Weights of a small GPT-style language model, trained from scratch on English Wikipedia: a variant of Muon for these matrices.
Each number is 50 + 12 x the weight over its row's rms, rounded and kept within 0 to 99. Layers, rows and columns count from 0. The size before them is the row's rms in percent of the matrix's.

# gate: layer 2 MLP gate, 704x256, rms 0.105, rows 118-152, columns 192-255
# up: layer 2 MLP up, 704x256, rms 0.108, rows 118-152, columns 192-255
# down: layer 2 MLP down (transposed), 704x256, rms 0.0343, rows 118-152, columns 192-255
gate118 108:39 69 34 62 50 67 56 44 52 72 38 32 40 72 26 48 44 53 77 46 55 47 41 66 62 49 50 74 48 59 54 43 42 50 34 54 61 20 45 38 53 44 36 46 25 43 55 42 34 47 59 37 53 49 52 60 77 42 55 43 53 54 38 44
up118 108:57 39 58 46 40 46 57 68 47 56 63 33 52 57 61 60 56 44 50 45 36 45 75 41 26 50 30 16 70 60 66 49 54 69 62 60 63 33 62 45 69 34 59 70 40 48 49 55 70 71 52 55 42 35 41 49 32 41 42 52 57 62 52 70
down118 105:64 24 45 44 46 32 60 41 61 38 75 79 46 69 51 54 72 62 43 38 53 34 53 48 57 54 53 32 57 37 66 46 58 63 35 40 59 70 58 66 57 61 55 58 51 64 40 68 64 59 67 44 48 34 40 45 49 74 52 45 34 53 61 61
gate119 099:49 36 22 40 55 62 43 49 50 27 56 56 50 53 25 61 39 63 41 52 57 18 63 69 62 49 42 39 26 53 72 52 66 54 32 34 48 46 51 52 40 48 33 44 54 56 43 36 47 44 28 53 83 33 54 54 62 44 55 63 48 43 65 43
up119 094:52 47 31 59 39 47 39 49 39 48 60 43 35 32 32 51 54 64 44 54 49 17 43 60 42 30 40 31 54 72 34 73 85 44 39 12 51 48 27 49 45 51 41 51 63 58 50 49 39 58 34 34 42 62 29 54 41 45 26 50 57 24 40 37
down119 093:46 50 56 40 47 59 57 38 50 42 70 53 47 51 46 47 56 53 49 44 83 28 78 57 77 46 31 37 37 67 57 41 44 26 49 37 54 53 16 49 49 50 80 45 50 64 36 37 51 56 39 33 39 27 40 40 54 17 58 45 39 43 27 16
gate120 104:57 60 52 46 61 52 48 36 51 63 48 43 45 28 57 41 19 39 39 41 49 31 61 37 53 46 63 41 57 49 60 37 58 69 54 66 61 47 46 46 54 60 61 62 33 61 47 49 31 65 51 65 58 44 53 29 56 54 72 49 34 61 43 53
up120 101:74 68 47 43 69 41 47 72 55 40 26 47 57 57 68 41 62 48 19 48 55 46 55 34 59 31 59 45 47 53 50 58 41 44 36 54 44 55 67 50 57 40 57 62 38 45 41 35 50 49 63 64 38 39 43 50 62 66 53 59 65 47 44 43
down120 101:55 40 28 46 33 45 38 49 50 30 39 54 30 32 89 57 55 47 47 56 34 41 38 59 71 41 37 54 42 45 40 32 43 33 42 42 54 17 53 59 67 68 50 51 49 36 44 30 45 45 57 52 49 53 39 59 31 41 49 54 61 51 40 40
gate121 088:43 56 62 62 49 50 56 42 44 42 57 45 35 63 58 72 51 58 64 47 36 41 50 48 60 55 28 35 46 51 35 63 60 60 39 50 50 54 38 37 73 64 45 30 67 47 49 49 29 43 39 42 28 30 47 45 39 45 56 33 78 43 50 34
up121 097:51 52 67 54 47 36 42 70 35 40 63 55 55 49 67 73 50 55 51 52 45 38 42 35 49 52 53 49 51 42 58 51 63 50 34 46 58 49 41 67 65 48 50 59 39 53 47 54 33 33 47 47 35 40 69 58 41 45 30 36 61 32 38 52
down121 089:48 48 62 36 55 36 40 36 36 24 32 18 53 64 70 52 52 41 62 62 58 39 51 44 39 69 61 53 43 49 51 63 42 45 56 58 53 71 47 41 48 56 72 58 41 78 48 64 30 53 20 46 41 50 58 59 39 40 49 51 39 54 37 48
gate122 096:59 45 31 57 30 51 57 28 33 35 33 41 75 62 52 64 58 32 86 38 43 47 51 67 41 63 33 51 59 70 46 27 52 73 45 41 54 53 45 53 75 46 55 22 75 27 45 54 47 35 51 46 22 51 43 43 46 32 47 49 69 40 45 54
up122 103:51 63 58 32 56 54 47 72 55 47 62 72 27 39 57 50 46 72 53 46 62 53 61 47 42 53 38 43 60 32 44 58 51 57 46 45 51 59 50 42 38 67 49 36 48 75 40 50 65 51 46 57 59 52 41 39 56 56 59 84 50 58 40 45
down122 101:59 64 44 41 49 66 35 39 40 44 55 64 54 40 66 47 55 65 41 80 70 46 32 61 61 39 60 72 31 37 56 67 48 56 39 54 47 44 53 46 35 65 49 50 59 68 69 52 49 80 40 44 64 27 40 42 56 54 33 65 59 52 41 43
gate123 098:39 60 43 42 58 48 69 55 55 52 49 66 69 45 42 54 50 58 49 53 50 48 48 37 47 50 59 50 52 75 54 46 48 53 55 59 66 57 64 36 43 43 51 40 49 58 62 39 41 41 46 67 30 57 53 51 34 56 42 66 64 45 34 44
up123 100:51 43 35 31 55 45 54 51 56 37 26 64 61 42 63 49 62 38 61 62 63 52 45 57 53 43 22 84 35 67 54 50 52 35 32 62 37 68 47 53 45 46 69 49 61 45 44 59 57 30 28 48 27 27 44 24 63 45 57 58 41 44 42 66
down123 102:73 64 52 53 50 42 67 54 45 56 40 78 53 59 48 69 31 53 47 63 82 56 43 54 40 44 47 57 36 28 42 58 49 42 50 53 62 32 42 53 60 51 39 60 64 41 57 62 58 56 50 41 40 54 22 41 61 55 55 29 42 65 52 32
gate124 100:41 58 53 37 35 46 48 69 53 57 59 27 44 55 67 35 53 41 40 55 68 64 48 67 46 31 54 47 50 65 63 37 58 40 49 48 46 43 46 54 69 59 59 57 39 53 45 60 35 26 36 37 49 52 38 57 05 53 42 47 58 56 49 61
up124 099:52 59 43 44 27 48 45 68 41 62 64 47 46 36 39 57 57 34 58 65 33 53 48 53 41 53 47 43 36 57 59 53 63 54 51 42 74 25 33 41 54 37 38 30 58 43 48 45 56 41 34 52 26 43 60 47 48 54 47 54 22 60 51 52
down124 104:60 53 44 50 43 54 51 45 54 44 66 40 23 58 37 50 20 46 66 19 43 55 60 48 56 56 27 45 55 43 66 61 58 41 62 45 53 53 57 50 44 50 43 53 61 66 41 50 40 47 47 49 50 59 40 29 50 39 76 58 41 69 56 43
gate125 095:53 61 45 56 58 70 54 45 44 50 50 60 55 29 39 59 68 59 48 44 46 52 46 71 63 47 41 80 59 62 47 50 48 56 45 48 44 61 68 52 26 32 72 63 43 50 57 56 62 39 46 68 40 82 72 50 62 28 42 57 57 36 40 56
up125 096:40 54 37 35 34 39 57 49 67 55 58 30 76 44 50 33 41 42 40 52 37 66 62 35 47 49 62 37 47 37 60 48 59 47 61 63 53 46 37 38 54 51 50 32 52 50 46 53 34 52 59 35 38 36 34 56 43 56 15 65 47 65 74 42
down125 098:43 38 53 53 31 58 54 48 58 53 46 64 34 39 49 57 35 54 35 42 44 49 68 70 59 45 41 60 23 58 59 50 47 38 41 58 66 45 38 75 48 53 52 53 43 62 48 55 62 39 45 44 52 41 46 63 52 37 26 47 41 34 51 51
gate126 099:45 74 47 43 55 67 52 58 46 49 54 46 49 48 36 60 39 27 65 63 46 51 60 47 44 53 64 43 46 34 63 63 58 66 57 52 62 50 31 34 45 33 49 33 51 35 49 74 37 45 75 33 83 60 59 39 36 40 54 46 49 46 70 83
up126 098:50 38 42 58 60 41 57 37 40 53 42 51 57 58 58 59 43 65 82 22 63 64 52 57 30 45 51 43 45 65 35 68 77 41 57 51 54 32 44 57 42 74 47 48 55 64 56 29 54 67 48 67 34 24 41 68 44 54 69 66 36 46 38 43
down126 097:68 32 61 61 79 46 65 83 33 54 45 36 55 22 37 36 66 56 49 41 51 43 40 25 34 49 40 47 63 51 34 89 64 43 40 50 67 43 53 52 69 54 60 47 43 47 58 64 47 77 53 43 41 45 50 49 69 52 55 70 33 43 28 64
gate127 099:47 44 60 56 44 45 69 53 58 29 66 68 54 61 58 70 60 37 76 58 35 41 42 59 40 76 37 33 25 62 30 44 61 35 49 53 52 35 37 14 34 53 53 73 27 57 48 35 53 47 27 55 49 65 44 63 48 70 54 57 38 57 40 50
up127 100:43 59 38 45 41 62 54 67 36 49 49 64 56 44 50 47 73 49 51 67 56 35 48 37 46 80 42 82 20 53 37 53 65 71 22 43 51 19 53 30 53 64 80 72 33 47 26 50 48 45 44 54 55 52 42 40 47 64 43 52 47 36 74 58
down127 101:56 46 53 48 51 49 36 42 62 53 51 47 43 43 31 65 48 53 46 49 56 33 56 30 45 62 45 63 05 32 32 43 46 34 38 52 58 49 54 29 50 43 61 54 31 49 39 29 65 56 67 20 73 41 53 42 44 48 44 72 50 25 82 62
gate128 100:39 48 61 63 54 46 50 46 45 46 58 59 54 60 37 24 52 52 77 63 40 55 56 67 49 63 58 38 63 46 53 57 50 43 39 36 53 52 60 46 56 58 56 57 40 63 48 44 54 58 47 62 43 65 61 49 46 62 71 51 35 41 67 24
up128 102:65 45 47 30 48 41 53 45 41 67 56 45 43 31 53 69 42 75 48 30 70 62 44 48 44 61 48 53 60 31 28 47 59 32 88 39 59 50 71 48 42 53 38 55 44 52 56 45 41 65 66 41 58 46 47 34 49 54 64 61 50 34 39 46
down128 102:67 51 55 60 55 47 36 74 39 33 57 59 45 59 63 72 50 42 43 42 66 47 80 50 60 48 54 44 41 61 37 38 52 43 45 68 54 55 52 62 48 54 31 58 35 45 27 47 44 56 46 75 68 51 65 62 28 59 55 68 42 38 52 57
gate129 099:68 64 45 48 42 44 55 53 67 52 24 60 49 26 52 43 44 45 67 50 54 54 47 37 30 28 68 55 41 49 75 36 45 51 33 33 45 39 59 56 51 56 43 58 46 62 41 52 40 48 58 46 49 66 53 47 65 54 60 53 59 46 56 83
up129 109:53 47 55 58 66 54 21 48 50 25 68 45 64 50 57 52 59 53 49 54 61 67 50 55 59 49 60 50 63 29 24 48 67 64 54 51 47 59 62 70 42 44 59 49 47 31 60 58 60 36 41 62 54 57 57 49 32 64 54 34 53 56 35 47
down129 098:55 49 43 48 44 36 35 41 50 47 60 55 35 69 46 55 54 48 29 50 53 45 63 60 47 42 58 57 45 47 63 51 53 41 51 48 74 45 44 73 35 45 56 62 51 50 67 53 59 45 68 41 49 40 56 63 59 60 53 45 64 52 47 47
gate130 107:32 68 47 51 46 48 36 49 40 54 42 41 58 42 42 52 77 57 71 61 49 63 57 44 66 41 39 45 66 28 52 44 51 44 36 55 51 29 71 36 55 34 63 46 24 43 62 48 49 37 57 39 52 26 47 60 65 35 61 56 53 29 47 40
up130 103:55 33 62 32 38 66 53 39 64 62 61 76 23 50 54 50 65 43 68 31 67 20 56 30 39 34 36 45 50 43 66 60 55 42 31 32 49 43 53 43 50 59 29 37 74 51 50 51 75 29 53 50 52 49 44 51 66 50 46 66 57 52 68 64
down130 104:54 45 48 51 48 65 39 38 63 63 68 32 52 49 42 40 57 53 43 50 39 45 39 41 54 61 22 66 51 66 42 53 42 19 27 56 58 82 44 46 64 38 43 35 60 62 42 60 63 65 33 50 45 35 52 47 71 54 42 54 50 40 55 53
gate131 094:46 56 63 58 46 57 52 44 78 47 72 45 55 45 45 36 57 60 58 38 72 38 71 46 49 56 40 19 50 63 46 52 43 41 59 58 68 48 62 41 60 42 56 75 46 58 51 68 48 40 44 37 58 37 63 44 56 49 42 60 53 49 44 40
up131 093:45 48 52 54 46 44 39 48 78 46 55 55 55 62 50 57 44 57 47 46 60 33 48 62 53 39 33 38 61 50 70 28 56 54 56 56 59 53 69 22 73 40 57 76 58 62 39 71 48 59 47 66 57 47 56 69 50 50 44 61 40 55 25 21
down131 094:40 53 28 46 49 46 31 38 53 68 62 56 36 49 54 60 54 42 34 26 41 45 54 51 44 61 23 47 54 28 40 65 41 71 42 48 22 45 56 37 40 59 49 61 60 48 46 58 54 54 37 67 44 50 57 57 53 53 41 52 58 39 48 14
gate132 096:57 46 51 57 46 32 37 57 23 65 51 37 48 56 29 59 57 35 56 42 44 43 64 62 60 42 65 44 63 43 80 52 48 35 49 56 44 56 48 48 55 33 33 73 56 28 28 59 32 55 63 50 29 75 55 41 29 82 60 47 59 36 21 15
up132 097:65 78 63 53 48 64 57 42 68 52 42 63 39 49 63 45 62 47 49 69 69 42 39 61 46 58 64 43 28 71 35 50 60 46 30 62 56 43 52 33 51 44 64 51 38 62 68 29 30 48 64 46 65 52 52 39 40 47 28 66 56 34 58 65
down132 097:64 56 46 50 42 58 50 51 40 61 46 78 42 36 43 31 36 62 40 58 53 53 59 62 55 50 65 38 26 37 50 77 54 57 25 65 54 31 37 49 44 38 47 51 67 37 58 37 41 42 44 54 40 38 61 60 43 45 40 50 62 72 33 42
gate133 098:43 59 47 58 26 71 44 46 54 52 50 42 54 30 37 52 45 59 73 72 55 56 35 50 42 53 57 50 67 43 48 27 43 60 37 67 49 52 56 36 52 57 59 47 48 33 78 59 58 41 64 35 46 42 44 49 56 42 51 38 38 55 58 52
up133 098:71 27 53 44 66 54 30 51 43 47 48 64 52 45 49 48 53 44 76 58 62 53 50 57 64 55 67 57 47 49 45 62 68 50 50 39 44 48 61 30 49 43 41 83 36 45 34 32 31 35 48 55 60 46 59 63 44 56 38 55 46 45 59 55
down133 099:52 35 60 48 31 46 42 40 50 58 78 57 55 52 63 54 52 64 41 61 47 48 42 38 51 45 28 65 43 62 35 55 61 58 35 47 50 43 55 47 52 54 57 67 54 50 32 63 42 31 57 69 65 37 52 40 39 58 28 69 38 56 45 61
gate134 097:46 49 55 29 50 47 78 46 52 55 46 42 57 64 50 34 47 63 56 52 51 39 56 41 51 51 45 22 47 59 46 69 55 53 25 52 41 46 44 33 51 65 54 43 55 56 59 58 54 41 33 32 30 65 63 61 47 63 29 63 68 59 61 38
up134 097:56 34 55 27 48 48 59 61 52 27 55 39 42 73 60 35 56 51 50 54 39 35 55 37 63 47 52 27 33 41 33 67 76 44 44 47 51 44 48 51 62 67 41 52 43 54 58 30 47 68 26 49 31 52 72 39 45 56 37 50 68 59 46 66
down134 094:57 51 54 34 56 62 47 69 58 57 42 62 47 45 57 59 59 63 74 53 52 70 54 43 52 45 48 37 56 70 28 55 51 53 29 66 52 64 65 64 58 58 63 33 42 32 37 53 64 58 53 72 58 48 53 60 42 46 44 43 27 62 42 40
gate135 103:37 38 58 45 48 43 48 31 73 56 43 41 40 50 48 59 56 46 62 68 38 42 37 52 57 46 62 57 64 55 52 39 75 63 49 41 59 61 50 53 48 69 38 53 61 37 46 54 36 59 67 59 61 59 48 30 64 55 69 48 50 48 64 44
up135 105:49 52 54 49 65 62 50 67 45 57 40 56 36 43 55 41 65 43 41 50 34 43 31 46 48 55 74 35 59 66 53 41 63 57 45 40 73 59 55 35 39 62 57 45 75 44 51 54 52 67 44 61 73 53 54 59 58 59 49 57 50 47 68 54
down135 101:42 56 44 41 49 56 47 67 49 38 74 21 52 43 77 39 52 51 56 23 46 52 52 63 44 43 58 72 65 48 50 55 52 34 45 65 55 36 47 58 52 43 51 64 67 67 39 45 72 43 47 59 73 37 52 40 50 56 44 57 60 63 53 44
gate136 099:44 67 47 71 55 32 34 24 45 47 52 42 51 53 40 48 51 66 66 48 73 57 49 36 68 42 54 66 35 60 47 42 51 48 35 18 74 68 49 36 31 43 56 47 50 45 35 45 47 48 44 44 54 53 52 44 51 55 63 56 60 53 55 43
up136 100:42 48 48 60 52 65 71 55 40 55 60 45 57 75 56 56 42 62 54 53 33 44 44 55 43 52 60 51 46 37 45 50 74 42 46 63 66 51 70 56 69 60 56 47 63 43 71 07 37 80 47 42 47 34 42 66 55 83 42 65 39 69 56 67
down136 102:47 36 31 48 53 79 59 42 31 41 44 35 45 46 37 25 34 44 48 50 36 35 51 42 45 36 57 47 50 55 41 36 50 47 72 58 65 63 60 54 86 53 60 70 47 54 56 43 39 63 27 47 64 41 42 51 45 63 54 59 49 58 37 30
gate137 102:52 50 38 22 59 47 45 39 68 48 51 61 55 64 57 63 57 17 52 56 41 62 44 50 56 59 58 45 45 32 49 46 48 55 47 52 53 40 43 42 16 34 57 63 47 49 49 48 30 66 73 42 41 59 46 69 77 32 66 61 47 55 52 48
up137 103:27 57 56 40 29 50 75 49 25 34 54 52 60 63 46 46 54 48 65 55 28 48 37 44 59 32 38 49 54 44 52 22 34 52 56 32 46 48 70 41 41 67 53 39 58 40 52 43 75 55 59 45 33 34 50 44 78 51 51 57 60 30 33 68
down137 105:40 38 57 46 38 57 55 50 46 34 39 49 56 68 34 53 59 57 57 49 37 76 62 44 39 53 54 64 38 57 44 41 43 55 59 34 43 63 72 35 38 62 41 56 47 77 62 37 32 52 80 36 44 49 52 57 69 66 70 37 66 53 49 51
gate138 099:48 39 45 46 57 60 55 34 54 38 36 48 28 40 09 74 54 48 72 59 33 37 44 45 45 64 38 54 59 51 32 61 49 61 38 36 47 59 42 50 69 54 61 36 45 50 55 56 51 52 49 53 59 60 39 38 37 55 20 22 57 47 44 32
up138 093:47 29 60 37 56 51 39 36 33 64 47 65 32 57 28 50 42 46 33 64 51 54 52 41 51 50 39 49 73 42 38 50 59 64 66 49 61 67 26 63 81 54 73 52 54 66 64 66 55 56 42 52 46 59 69 44 37 57 52 37 31 47 43 66
down138 098:67 49 28 52 55 41 72 57 74 42 55 73 46 51 47 85 87 47 64 65 65 41 58 60 53 74 53 34 65 45 45 41 50 57 54 49 64 53 51 77 59 65 38 64 45 50 73 52 63 28 43 65 42 71 64 69 31 43 44 36 70 61 48 47
gate139 098:54 58 39 32 50 47 46 43 47 39 51 18 51 40 57 60 63 38 39 62 73 31 54 36 39 69 45 61 75 47 47 46 47 48 50 43 38 62 27 38 40 54 70 42 38 37 47 62 52 44 46 42 44 57 45 45 52 54 23 31 35 33 47 24
up139 096:49 30 40 37 56 54 35 51 38 57 60 42 39 57 53 74 43 30 54 75 67 34 49 43 43 52 58 52 48 41 45 35 48 41 50 31 60 38 25 46 55 58 62 51 52 44 44 38 51 45 47 45 50 45 45 38 37 68 28 48 60 38 53 33
down139 098:51 42 56 68 70 56 43 58 26 43 49 58 58 34 44 43 41 58 64 47 37 44 40 42 48 58 57 67 64 47 65 30 47 26 34 76 45 28 40 20 37 48 63 49 41 58 51 43 20 40 46 51 41 40 41 30 55 50 23 50 52 44 52 52
gate140 100:59 36 60 34 22 62 52 46 68 54 41 47 58 50 72 63 73 59 57 41 52 42 55 45 57 70 49 37 60 35 47 58 50 20 38 38 59 39 48 39 40 55 52 42 50 43 36 68 51 57 34 43 46 69 35 51 61 57 52 51 45 55 66 58
up140 097:58 46 53 47 38 38 61 61 65 66 43 71 78 37 58 51 49 64 48 52 70 49 64 55 57 72 48 37 36 33 61 54 53 42 48 58 46 60 42 35 39 54 53 63 60 65 32 68 45 31 41 16 46 72 50 34 53 46 57 51 57 63 77 33
down140 099:57 43 51 26 39 69 55 35 33 46 37 68 70 75 32 61 47 37 66 55 61 58 44 46 91 55 57 53 51 27 55 63 34 53 43 54 57 61 68 36 19 49 57 26 66 13 37 53 49 61 42 48 43 63 53 36 59 65 40 43 57 57 44 56
gate141 098:61 35 50 54 55 53 62 64 52 53 53 80 41 68 38 50 43 48 26 45 39 65 57 40 63 60 56 29 58 73 73 42 53 50 49 41 62 79 54 59 57 25 62 48 48 40 47 60 45 55 55 36 44 45 41 69 66 24 31 62 62 50 44 53
up141 099:49 33 46 42 35 45 60 49 39 54 34 70 37 67 45 46 41 70 35 50 44 63 54 33 39 64 44 58 70 46 68 32 49 45 42 53 55 57 66 49 62 41 65 61 39 45 63 84 62 39 47 48 45 59 37 36 69 63 54 68 56 55 54 53
down141 105:41 59 56 50 58 73 46 54 61 77 52 44 48 46 40 59 45 36 48 56 41 70 44 40 53 40 41 61 69 57 54 40 61 51 56 50 30 47 60 82 81 43 73 27 44 24 34 56 37 50 59 38 67 46 58 35 39 50 50 65 55 59 47 40
gate142 108:37 58 24 52 51 64 55 65 55 44 51 35 32 61 48 59 42 59 48 61 37 43 31 32 36 50 57 34 45 47 34 29 74 43 50 43 59 37 52 47 65 58 55 31 44 46 53 64 69 54 56 51 63 52 47 59 58 59 69 50 52 55 55 59
up142 106:80 43 30 58 74 67 67 65 79 44 49 51 57 50 69 40 64 66 43 71 79 45 49 38 40 31 55 45 51 62 26 45 62 69 65 67 40 47 44 38 52 52 46 51 39 48 50 73 69 36 51 45 49 52 60 56 49 51 34 47 44 53 53 43
down142 103:55 53 47 50 55 45 33 62 50 55 50 40 40 48 27 50 48 32 47 28 64 36 57 58 46 40 59 42 72 63 24 75 46 63 70 50 51 41 46 47 47 42 51 52 21 52 45 77 50 65 50 49 65 51 55 50 40 60 22 48 58 66 65 45
gate143 101:46 28 45 41 63 42 59 52 45 65 28 62 53 57 51 44 81 51 61 56 63 59 45 19 47 51 60 53 55 32 49 45 40 52 43 42 48 40 35 44 57 60 54 34 40 60 46 34 55 46 61 50 44 54 36 31 54 24 49 56 46 70 44 56
up143 100:37 54 66 79 45 49 63 56 35 67 69 49 54 45 61 52 39 54 41 43 61 62 59 70 59 56 54 60 71 54 25 46 47 42 65 61 60 58 62 45 39 57 39 61 43 64 62 74 61 62 38 56 52 69 47 40 30 65 49 50 62 51 55 45
down143 104:56 47 56 26 47 41 24 53 68 09 53 61 39 59 51 34 49 54 35 55 46 45 49 59 45 48 35 61 55 54 70 60 39 19 66 55 38 52 45 54 63 33 44 50 53 42 51 40 46 45 24 11 64 56 66 73 40 60 51 21 41 58 51 80
gate144 103:42 57 54 35 49 59 58 55 37 38 53 53 51 80 50 44 50 50 45 69 39 59 51 54 63 47 73 57 59 55 56 53 59 59 39 54 48 39 42 42 43 59 43 60 66 48 46 42 34 43 44 59 48 28 47 55 46 47 45 26 69 47 46 54
up144 101:43 14 47 29 30 80 64 58 43 33 45 44 48 42 47 49 71 47 40 55 48 45 37 47 55 45 51 49 54 48 48 45 64 41 38 67 48 56 63 73 51 50 35 71 38 56 81 53 49 36 32 42 37 59 55 44 52 48 46 31 47 44 57 41
down144 099:76 40 54 46 55 56 44 41 47 56 44 53 36 51 46 50 55 49 43 33 45 41 30 70 48 48 58 48 60 51 67 53 31 38 54 63 46 35 42 54 64 50 53 64 35 51 48 38 40 57 36 37 36 42 44 42 46 66 23 52 54 53 65 46
gate145 109:41 47 38 66 35 51 34 37 53 44 55 44 51 36 70 34 48 43 44 74 47 40 34 47 65 55 47 59 54 29 50 32 41 60 48 68 70 35 58 50 47 49 70 58 63 42 57 65 40 46 39 59 34 46 59 51 35 32 48 37 62 48 41 49
up145 104:44 54 36 45 43 36 51 24 52 42 41 31 43 43 39 60 57 55 32 52 39 45 33 50 61 58 43 70 60 27 30 17 65 59 56 69 49 41 48 52 43 74 54 63 41 43 41 46 42 51 51 50 46 54 66 57 33 43 57 35 41 61 46 59
down145 100:52 48 39 42 73 63 41 64 39 61 59 39 43 53 49 56 39 48 47 36 40 39 67 49 60 49 50 35 56 57 62 34 39 54 61 22 78 62 52 48 55 58 61 59 47 54 71 76 84 29 37 61 41 68 57 51 68 45 65 36 39 38 26 48
gate146 100:36 30 59 50 29 52 60 71 36 47 43 43 47 44 58 29 52 43 70 51 64 53 33 61 29 29 42 46 69 53 51 43 62 38 39 69 65 36 51 49 38 67 59 37 62 38 44 54 33 55 55 36 50 52 67 59 69 60 71 60 36 64 66 48
up146 098:39 67 50 47 72 48 48 36 44 59 60 56 58 80 54 68 41 63 42 35 51 34 73 40 57 52 67 58 45 64 52 57 38 77 51 61 47 53 41 71 34 46 40 49 46 71 60 39 61 58 41 51 55 46 33 24 35 50 40 25 66 56 63 59
down146 099:47 50 45 46 62 65 17 68 57 39 47 50 59 62 57 37 43 57 37 48 54 32 53 56 50 82 49 60 56 57 58 40 43 55 51 49 43 62 39 38 57 50 55 66 44 57 51 38 48 44 40 27 54 69 31 59 54 45 51 59 53 47 46 75
gate147 101:66 39 44 51 45 58 57 55 34 50 49 26 68 24 64 52 41 45 45 59 52 27 49 62 55 59 53 53 61 70 48 55 34 56 42 40 40 34 51 70 36 30 28 50 42 56 46 64 51 59 57 47 49 62 59 36 64 38 51 38 49 39 66 49
up147 102:61 47 48 38 61 36 38 61 50 60 58 54 68 41 65 50 44 52 37 65 57 66 52 77 48 37 59 51 77 66 60 37 47 61 36 40 43 66 59 58 55 78 50 71 81 61 66 39 44 65 53 68 46 44 57 51 33 63 27 48 55 44 62 45
down147 104:64 52 45 49 59 32 42 40 31 44 70 40 51 38 53 50 58 42 62 70 51 63 56 51 50 53 76 51 46 48 31 44 55 53 34 58 48 65 58 69 69 71 69 77 63 53 77 67 30 43 56 67 53 37 61 41 62 50 61 65 49 61 39 36
gate148 103:55 41 37 34 48 27 47 65 65 32 60 45 49 56 47 49 43 64 47 32 45 45 44 44 47 59 42 48 41 84 58 51 60 42 53 40 51 60 31 60 32 44 39 52 48 68 50 37 56 44 53 57 25 52 49 28 41 62 46 47 62 52 31 49
up148 102:68 48 83 57 46 54 64 54 59 74 59 52 55 35 47 32 53 60 43 71 37 52 41 50 65 63 48 52 68 42 47 37 44 46 57 71 64 43 58 55 45 47 67 67 64 42 48 53 43 63 59 47 83 48 38 68 55 18 49 77 49 48 42 31
down148 096:53 46 40 52 31 55 52 43 41 56 40 59 28 61 46 60 31 55 38 56 58 56 53 42 69 38 74 36 68 34 58 50 52 48 63 43 29 25 55 57 44 42 36 52 48 56 49 40 47 49 60 32 58 58 48 44 57 46 40 55 23 33 56 51
gate149 099:45 61 41 40 52 37 41 37 66 70 49 31 36 38 52 37 45 58 35 47 46 63 33 28 63 54 32 64 55 50 40 73 69 45 36 32 23 47 48 45 24 48 65 45 32 47 28 50 33 49 44 41 68 58 54 63 74 59 56 32 49 59 43 59
up149 101:56 48 34 66 49 57 46 50 48 44 48 21 47 38 35 70 55 60 41 44 48 53 19 29 75 52 45 52 57 48 51 49 55 67 29 37 49 59 41 41 36 58 64 44 31 27 55 60 36 57 48 47 57 45 58 49 59 53 57 37 41 63 34 51
down149 100:51 60 51 47 43 38 53 35 72 39 50 40 51 46 47 42 72 54 44 61 67 59 47 37 52 38 44 43 67 29 57 54 54 57 76 33 34 54 53 53 86 49 60 56 44 43 47 43 63 66 39 41 67 64 59 52 63 54 63 50 57 40 73 49
gate150 100:37 37 46 44 26 69 36 50 53 50 52 55 50 43 45 48 69 33 55 25 34 61 77 41 59 48 65 57 50 58 71 56 39 48 31 55 34 45 39 50 74 56 43 68 56 60 64 71 35 59 45 47 52 33 33 74 23 42 45 66 62 58 47 27
up150 100:43 61 45 66 63 55 32 49 38 44 56 51 49 51 31 61 40 49 52 44 55 26 57 51 18 48 43 46 76 29 23 49 53 45 54 60 66 62 65 14 50 74 55 35 50 48 36 52 46 35 38 48 44 65 63 59 28 54 65 48 60 40 46 41
down150 097:24 74 25 27 66 49 59 44 61 43 42 51 57 62 64 54 28 55 42 38 61 40 53 68 48 46 52 49 62 42 39 43 55 46 52 59 40 59 75 50 55 46 35 55 60 47 35 39 62 58 61 76 15 45 52 68 45 70 68 38 52 55 44 46
gate151 100:71 44 50 50 48 47 54 37 46 43 31 54 38 54 23 54 57 65 44 51 41 20 24 47 24 66 57 35 44 33 40 56 57 57 54 21 63 43 57 45 75 61 46 54 43 67 47 26 55 70 44 41 52 62 33 51 44 49 50 35 72 77 61 57
up151 104:42 36 58 67 27 45 71 50 57 58 49 44 47 39 37 52 52 60 50 67 42 41 64 55 44 44 60 44 32 36 31 45 56 39 57 51 48 52 33 41 62 55 28 50 52 71 40 42 54 60 36 44 53 48 53 71 19 32 36 58 63 58 44 56
down151 103:50 47 48 54 59 60 38 59 58 45 73 68 50 50 56 59 50 56 20 43 52 57 50 54 39 64 53 54 42 36 34 57 41 56 45 61 36 56 61 42 42 46 40 45 37 49 49 24 55 46 56 44 40 32 32 38 34 46 56 55 59 45 46 45
gate152 102:65 56 60 52 73 51 27 38 50 37 78 54 58 43 63 34 44 37 45 45 46 44 77 63 34 38 45 76 35 44 57 42 68 47 47 46 59 49 46 41 64 49 34 62 45 52 39 47 28 42 57 56 46 31 67 49 38 53 66 63 60 51 40 60
up152 100:80 37 52 47 77 56 43 66 55 65 42 85 56 43 38 45 41 50 52 45 55 47 62 70 37 34 49 43 31 50 55 47 66 44 52 61 60 35 56 45 55 60 10 64 50 56 30 26 63 66 45 36 67 48 41 54 43 52 48 42 46 38 19 27
down152 099:53 56 64 57 68 58 42 46 50 43 43 51 40 43 30 66 55 30 54 61 46 33 60 69 50 37 68 24 66 47 57 48 63 38 32 59 56 56 56 48 43 68 21 64 48 68 38 47 51 54 62 43 54 49 62 42 42 40 44 38 33 39 48 47